config.yaml
d_model: 192
activation: "swiglu"
positions: "rope"
attn_scale: 0.125
init_std_qkv: 0.0394
grad_clip: 1.0
Each number is 128 + 32 x the weight over its row's rms, rounded and kept within 0 to 255. Layers, rows and columns count from 0. Numbers have three digits each. The size before them is the row's rms in percent of the matrix's.

# layer 3 attention query, 192x192, rms 0.0649, rows 34-63, columns 96-191
082:036058164131180127116121111142181058151190105138114180136147154142166128111188100140160090163093148096102180110124112113143117151150152158145132118200179152124184120126082140201106105158093153114091119104118151133079196159157142108151137090137200096139158146157127115141124146093166151092
079:114112126079133134091124181081086075162138136125150184066103151132086155114149155165100182099136146197141139129148084095102159138084174149135076132125122097122137128096057110117111099168125154163152116143159145145112175052150088126119099173068126096152151163153191112110096155175137168151
094:118109144156159086149109135113117117119112106185142172126120134107075048158113141135110109123157119114083166067079080079114119151141161134109150178113164135175193151133122033160125113099181104155110118145106150121071128129105110104126104120082152118173131146132098109116148069088159166134
096:095107115082185146129148065157137188146084167128146113120139118165131148105172090133063093147103087148140089074114083152157113099129151131177152066137122148113089099144111138135142136154128137158202123082181129156069175179105131109099139116170143152191146093077095158164123129106094103155
095:197123141130139109114142121110100154099145170074089137136069161123144107127192101184125144146122126171139134120134123142125103154139141092135163137143081080122168144160142172175134144118072153060040110112136171108077140089158094133108105170065163131156161134107162169126132146127109151153
088:144136069078139159088109117086145121055102137181138104108095038114182093101121206144090139102099099108110102150134130137126118101115104160155154078153074052102153130129168166074126145088174120162156148127161109125157164161149110167115166150129087102109165114096111084168105142186133126153
082:146141112127085131135140104123125092096167102086166133107135175088159167120171165116163130099141105127173165124114121212093104182107073134129163082124108124102128117095113120184149159123162161130122104117072174164132119166077098124151091082110138132236080128126102098147180093109096061126
091:142201152100149127117138134185141159130166173140182145167149126168168085137116123139156135139138135189091173110131169106116136119143172075105125098074109067090096100071103128088159060105154176105156120149095133127109173089159166082191092139089094140100174112175121122144133156086160122134
094:160136114123072155146122118123192132144122119150123108163187158044104111125148146144162117116122151122137090104110101095141084115152086073107090114125124133141129151080119106123152160131125107081062173143128090151129101103057076135182134139153157109118095113132173152040107136153102088073
088:165146095150154117192154095112159123116138060204063081134129049139199148180126106150156126142149122093125113132083061113123096107173064132136152201113120111172110087147186070098129156086189145147100096125126092186101148142115152075101141189142087090138207141092162138108154125124139166121
089:084152019076116112139100112136180121162035142189231150106102115113153117107110116139119168108101139145152129167136089133152124129142059134121135130121060131134046131134192159135094187193163129161140127074164076120123120097138074147090138159165148110105133117087166106153102151106138042124
094:104120104080135105073090125166139154162078156096102116131106077169126156124109134123150120082190102118145048170124117132163127135058138119107139138177174105098124118070120096096073117113128112107171106110159091084114120123142122098135121119149189132142172086111122122110115133144127151096
086:100058128132128121110096187120129125161129134125096122135136084046146155177135115161120091102140189118151139101160156126117128108146166108147138171106183086166104098139154124145156153173138101134165180121169073173065153146144191091129133148064144147152115062134167120143141102095170174144
085:058167117105093087120108150136139138111200156169172031124107152128128037096099176184151143118130111091160118124149130104137164117167140173126096148137185128093102143113143107105063143174104155139128155147041146132089068137123104113170087106081185123110126140120103112134176076091098100114
086:165132092103106129142172167184184040097109173107122109056094110135100145116112146165151112157137119151159134097083125083147151103065084118178115096129139180168063118150132145158110122146143125113140136104105083127135141136142069069144172088129127141119158119169112122129143140115133104081
089:107160110174116120104128116056092133117115095163098102067125153102130138116102100125132089100165104089158088147112109082079142069123098118128134067103130107149085103139125161090102146196176148152112127165129064179150150160150142155101081132108098137106149141120138111169135147129139127071
095:101120138169174103110094117188161090141123118128058090145164103063168126144067177076142109127171131145094167163150074146154167152118143115076093130081081105145123128060080119167092137112153094144128129136149111060096138164113146114119082071144114150156132130169112105156181109200175060100
091:158073098139129159160095120090123161104121142173118102123162174081123124131120100134154138164196139157131153192168109132152005150125135123149136097127152114119108098091084170126130124153105119177144067169216149198124115077126128145100094124044150138164114136149088185194128156115119155154
092:112111189124187124131104138148138070132068103134119099108166075129129144128126102137158176072077130030146124137128091125137098088131113158140143105067133201116114118140091121110145166096131108150137133069156173103127161162098167158212166121155105188141109108131057088119166075151115104124
089:172100128096124165137094101131066093113091075127148082118108089109185122084093187109111134161152136067098125041082170128210022100118152151162104059099167101148091098129144101162181077150106125120096078112077165146143151122098107120125141069083146173147137145099124133148159185129135106089
092:156123152139165158147098075136153171150126109136062108133086097101083151091102137239108127171157128142167103121081127100125135112106171103108122078125136125094123152122158171110100116147141121121090189118117107155123172106108112145025115161104161170123035088161157129151134126154095140110
092:129093194162144153176166096141148067102160086119123139095111152099114098112119089061138178114089082111085153151171071109063092150094119070116109138086135143133121106139140150128103082168110161103068081147137143145125129159173145097151110098162140136089182116160145124102130178142183128077
088:144137069164120096068130110164138108127152151099147151150163077105098104140133101099124071115109121153194153095135116118114114071198118122097135113118107081118134143138163126097127143077160109095210129158100125148129142122129179125056146030105124113088194168076093173128139125120123133104
095:162110099124113104156068124143150089119072135214102132139125086118150147095194095053141110123192168075098077166107132067161118150184123161176111048115122079173094167058154195140225160133164192164197160128118111138107119147136111175123173130133146107098090161130148152150099098131133127089
088:136097105135125109131114130072144158120073204214088138174176127088057093097158199154112183170136190097165090155132108099153169060104145098162100193151164126159115127134159150081147156102178123158073153148151171114103130135056155190162107155095097128124129095186146176077158127143129130146
087:121136136112129162144118151093101129104122105096143137133158115174106123119087180163047154125073177125126137117159162130166166125177074140147083139195139099082133138154138153140127150082073121092089137136082134184153054132127156144191110117183116118193127086091105166215147122173136097146
094:152057197178128106151112148141122182152091132155130116144130121125154139105122133179106179156108103140159131147128113120131123088116151090141173123098074165113105111113157054080104074181175130147170152127129101156131115109067136158174103116087163096187158175093105170106145126153091142152
094:080118134141152152167184101163105173130097108074223138139105153147152190137097163070147125115117105111137145143112129111147111062087142196147083071172098081119152118139106144152079027151122137098079101145142137131106092124113122102081091208109173120106156136062135181178109120142133139167
086:076178109110120099099106147153193094113110097117158061132200128179088125123122137119189060138106133144174122184126122160126168103118174091193158145157115151128134116161166148152155125139120108131107130130184168121133118195096116140145142168174093146136094161100092130138113148135113069117
087:124178170087157151126199066091154192104150091136180122120108065098136112128117142110165185050045129139156082141137085144117121069135110070148099121145099130095121080078141172144123118079133115155135146101122149154140097204149124114122104063135103134137172117111121100152055118153138109178
# layer 3 attention key, 192x192, rms 0.0667, rows 34-63, columns 96-191
082:154152148110079107081080134106152161144129140130120122075124036162153121143139159058107120112152134074093098038201133156132123096211118147160120154156149145113126132118155153152108065148151095193117087209136074068115141184150116078158105126149109169175128091128130152116138109106153108134
080:157104108139151089130114107049111089110150166157117163120134124130129137159110140112143066069117194060132116134118121130146191102138135102132162122135100132181116141076121158114184129156176118149142120181140165109140169180124187066155119150107147145163136089160111112149154117088132138111
092:226104106109167111160125137164123106153213153143128194082105123149143123070161097183164136080139133156191164123102144175102159144096186118103142134186165145144083079118085141137157124140110071148158124175131113085132091062114083174101162097143176161085156125115090162143088121104132097155
092:176112172136097104128106127162135090167118095118107135141115088100093151128169112156125134161153093099140109113173159106102093139136114120105159189177149138142193176136149161149116082107126158119088101095115098204115046148138157156070136177180115132119085120145148130098122170121174127079
098:134147136142132126167174137178196065093145177093116135078194166049174138155123186122166082051151160128131121110140156130113162094158146144097074141110150146148111080094139128160100155104162109187163143149096102131170126140128146092110146088108145094128122128158136152118129112123171080134
094:136116145222072086166168112086145086139162137138096135141117118153132066153073151116163091065131107143159136119134172150139109166107139110104124105107135066119153174066187078112111153154111171115098103149076153153127173076085190111143099165117077140174106138181108101144105134108168156092
087:092144150121108153092081146119147158153126174157110080123086134083140077126154133109123108151117175186151078090120172174121118083152124162071108092128102154094136157082202115040142153095119104146119087146153156167079152190136142115133099126141110111129140143085132146119144127155118223164
098:186137153127072145168157149139160112128108135105173182141132148097086116100153123096130062045106155139066124168182102151130151137113112126167126151150135156109183138167119118131091186081117150097121164098117079112089123112112138063093158169124146124088131141160118118154123167126145144135
090:172133084152151130159136080080135172085118102121116138127101137172110124075169119089082122131095112143094139064135122129114084152083091124151161169086132144125114106121127108063067146124104152151117155122088141172138156146128081140088145095163101134127116138089114154165117158159141183148
090:073106120120085154110068151121106127070192161130098125079157170109102109088139209158131105093078158074180115149105133092135102132103125103137135156119081157150067139078172107095101156154255132169193155141122115096101139117088168166051153108109130137130159120096127149105152120118114097113
088:123095142133041079130148164117132147106133087128167144106106043104081124107128132129163128111126111122195098117115121077158112082112069139135159074181151129081110160152061195158107116096131161158133138128105157094134099123131160143129114176108147116154142162122096122064127129144069201107
092:105161125156142126123144194150094128142069120170129125112141091169154126149121142112128149160119110096136145120160097076114105088091097135107090172137163119148104168189117148118180148151159088128100150145149152134182111099143103180160135119145090122069111079153066091129145069123164160130
088:108179116120135117133110137113172121175163127103142123133126142121109098153085091154100225135118114145109132166089101065056102136140151130115179129113140089091100120148115124137156162095110129073165129111092103096093133077150090184187138204130098103108110122068079170111123123134140111110
089:130103121123063186160093095106182133157169123079076094140103131132121171128174184107088106125116153118127077115125121113137108020051097160112102078152136132067166124151128098126081126143177099141130119143141156092123143176150097147113177153115143125095133092125153083121089197133154187139
094:152094111150150113089141100125143181122126144132153115084137116094113166144135095158133111148164210149148120169104099164119144135164101141104136097089134131113114113112125133162122085133141100121155216158103142144255100099138126192133173118131110137140156151096137146060181045177111153094
085:114100148119174116165069074131158144082121187098161068104154175115137180131113126096168122094129130093160089112089159063125110099126080179126103092140090163144159131074116102131116149101111091112144121048146143103088187148089179118099207098138175161129116126135088075164145166142079112141
100:182139116090081137114140107239114154131092112131113070101156173135158164188115142142153083154145148188117174143135198162130124146101138122123083109169128134121115128099109110104160076177100138113136096147087103163140142126112112120119123147069137123115109071186130035143147089127138108137
103:067166081139099129124111121139144050150108151083107132107118065169101087095138135116111116121090103168225096153118041134102181170129111126114099130140115114128099197110175166109095142105131090183071188120169094083149140184097158180144135129133156127128127124035147149114145152115085153109
106:167090159171126128088123156080088112100173164117132101096092161137137101090122076171105166103137085129124141103103124121101089132121127075151119174130131110133119108218165071128239088124105081105141120172045091154218177169156111117109084118170107164126131098080117135122118087102079164069
085:190096117115079155135104080141150151108086122151162148107146137072155166203160190105132092160181128108124108129158122162134181170100050120123124113124134122094107149169147140142109169191075123140172177111134202117174115140149154085136127113151124098133145124093155132162132073123149051126
089:142137071109159106133105110124117152138181168105078092172143182115185144152150157121064104098124119158156131180128147171128175133111092167152173183141072215107146148109086135175131183156136077172163132146152121114089141159109096148188141082128073119170125126114160071149099114147060095114
089:101121112105149112098101134088075123143163071120103099168088121103109151097137088144132090152121155138095124085122127036192132111137113133131136134068180108156112144142079083114181127132055075131131168166113097109079132160117171092142131080114146139122188146087091126185125104084171093109
084:126122126092131161121145144064153111149144137107161151160113187112102075128117141107168056122149164158120114145140092065135173132102159164127164194139160081062159126101143098103108146110104105144067123068124176070191110075176176122104100163114190146174124049120151124101105143122146148179
095:080139144098097175136120142185116155141140155136137159098070131122131150181175213094142125122140153117154169084135127136070105131118121114092124111154150109181162170121124141151086115160114126152171190126177159159098118102059094118152114080101175063121159107123112140123154150112143131173
097:120119111099077143166132111158131110180139085088149125153149085083139119110089100139093163150111127046135122122175149178173074178152085177142153118130097128130128163085112198119088107078102132129150096104106170149085085087147128129102123084164079104104081122141143101078090164132119184137
094:120119134095171100117082111051155137218161118119098149133111158106131143156111127125160153118160113149158129081165114113098128135130112141157122115101103164073154157119140109033117067125115126167119092127131138133179150130163121136182111140156142161130114138144172161077122119168087177061
096:169147187077081143104128148153161108154124130085171109148177166129097143121067081098153146068128130125105185139144118118131088117076157194147089134165134083144109154163142160168032122144159163111180120128103124169152165092109172092123143108092082071093147123136129075147108157126138123111
085:135087129104189096120092120117177126116143145123164106114106093118140082146127111158112155126090167123135119133176095119152145111077173137093077094132133108173145094158135113079139136116156130119138120154089111107127065144124133115139117148094123158190121087139138124119152119116122138105
092:114123141168181130096146142138145150127090110122131079152075108110075132194165084131077144129044056156165114123127131067142109153143182148161109208108173156105111078177137108080143108111164105156113115184137131094049108148128088123104063117156184154134159105070137115111105077167102168165
083:151135113125130099193105132133100124156101141146102167107084183141119117114130150129100117177191113141110095130109165125115141168155129165148103150155102106093137150199161157082143155110076177178149082132151138123142122115137178158116183163158141143074188105100091124066166087188099156077
# layer 3 attention value, 192x192, rms 0.0549, rows 0-3, columns 96-191
104:170041204117069092091127155163115105118123135126144114156113093152147142132105131108102208095145127141131188098126170142148102113062152079064121090172111150131077118151138164167127087154157171115148139135152131121147149130128137101191144209101126105132172083154115125114117139136144121086
091:178120126130137090108144152107090130105129144128135161162127138157111119105102135110162202114116102044118105127132115117140110203139049143119089127144136153104123139133126076141149085134154100161094092097130126139115143046163106102181063078145103148122129167131160088096111126165180155121
104:198090103093063127144132104119138152174138143143151087121130089096104110126105129158154105183192147078134135174153154120134112115115086163176094109113109106121097080140106134122092149119096127104132134095077099077146100167223149100151120107154139147138114090124157123140130130164120053128
093:137087106186104123141104132126124109109086148143103133097071070118091126144116188156132136164118108161154120104103151123161154175096151154084092132173106163169181188141148162120180122111135133183115077129025125165113153095181153096106116168115093156137108151155169156166137136114105136133
# layer 3 attention output (transposed), 192x192, rms 0.0713, rows 0-3, columns 96-191
105:115173152165134158054170130235154085144152115089115121183158166133146124133132067136179068086088079159111164100130126172112090157156116091139138117086118061173094095206106134099093171159109126158157118103089098167102087139172095094087088093123127147140107114125076130151144141093155178125
096:123163113093128160112131199096120108113134128105131181099131078149155158149161172147169131056164098149122117169161056128093104095152154099189170180127120082074094066147105203108075172139116149114119164122100126152171100063121118123112110173148128113146101101161154120087156155126108147113
110:127182147212184127160150096072114174122127079099131178141110179114139163139179165121121171112101113100136131102131188149184150128117104205092128102137195130092103177085135178150161149087115128143145146098184134097107168115110157152104117117123106158120114145176139107135133102144092154152
095:080142155119142112127138143073111089148115117099107111102139150100138140138125071119068126127124188116179179135127048082157125153160164161115136167142198093138112105136129179137117097068084137117082126146131163108120142108103138162114131107158148124125107150119223102157045137144118175107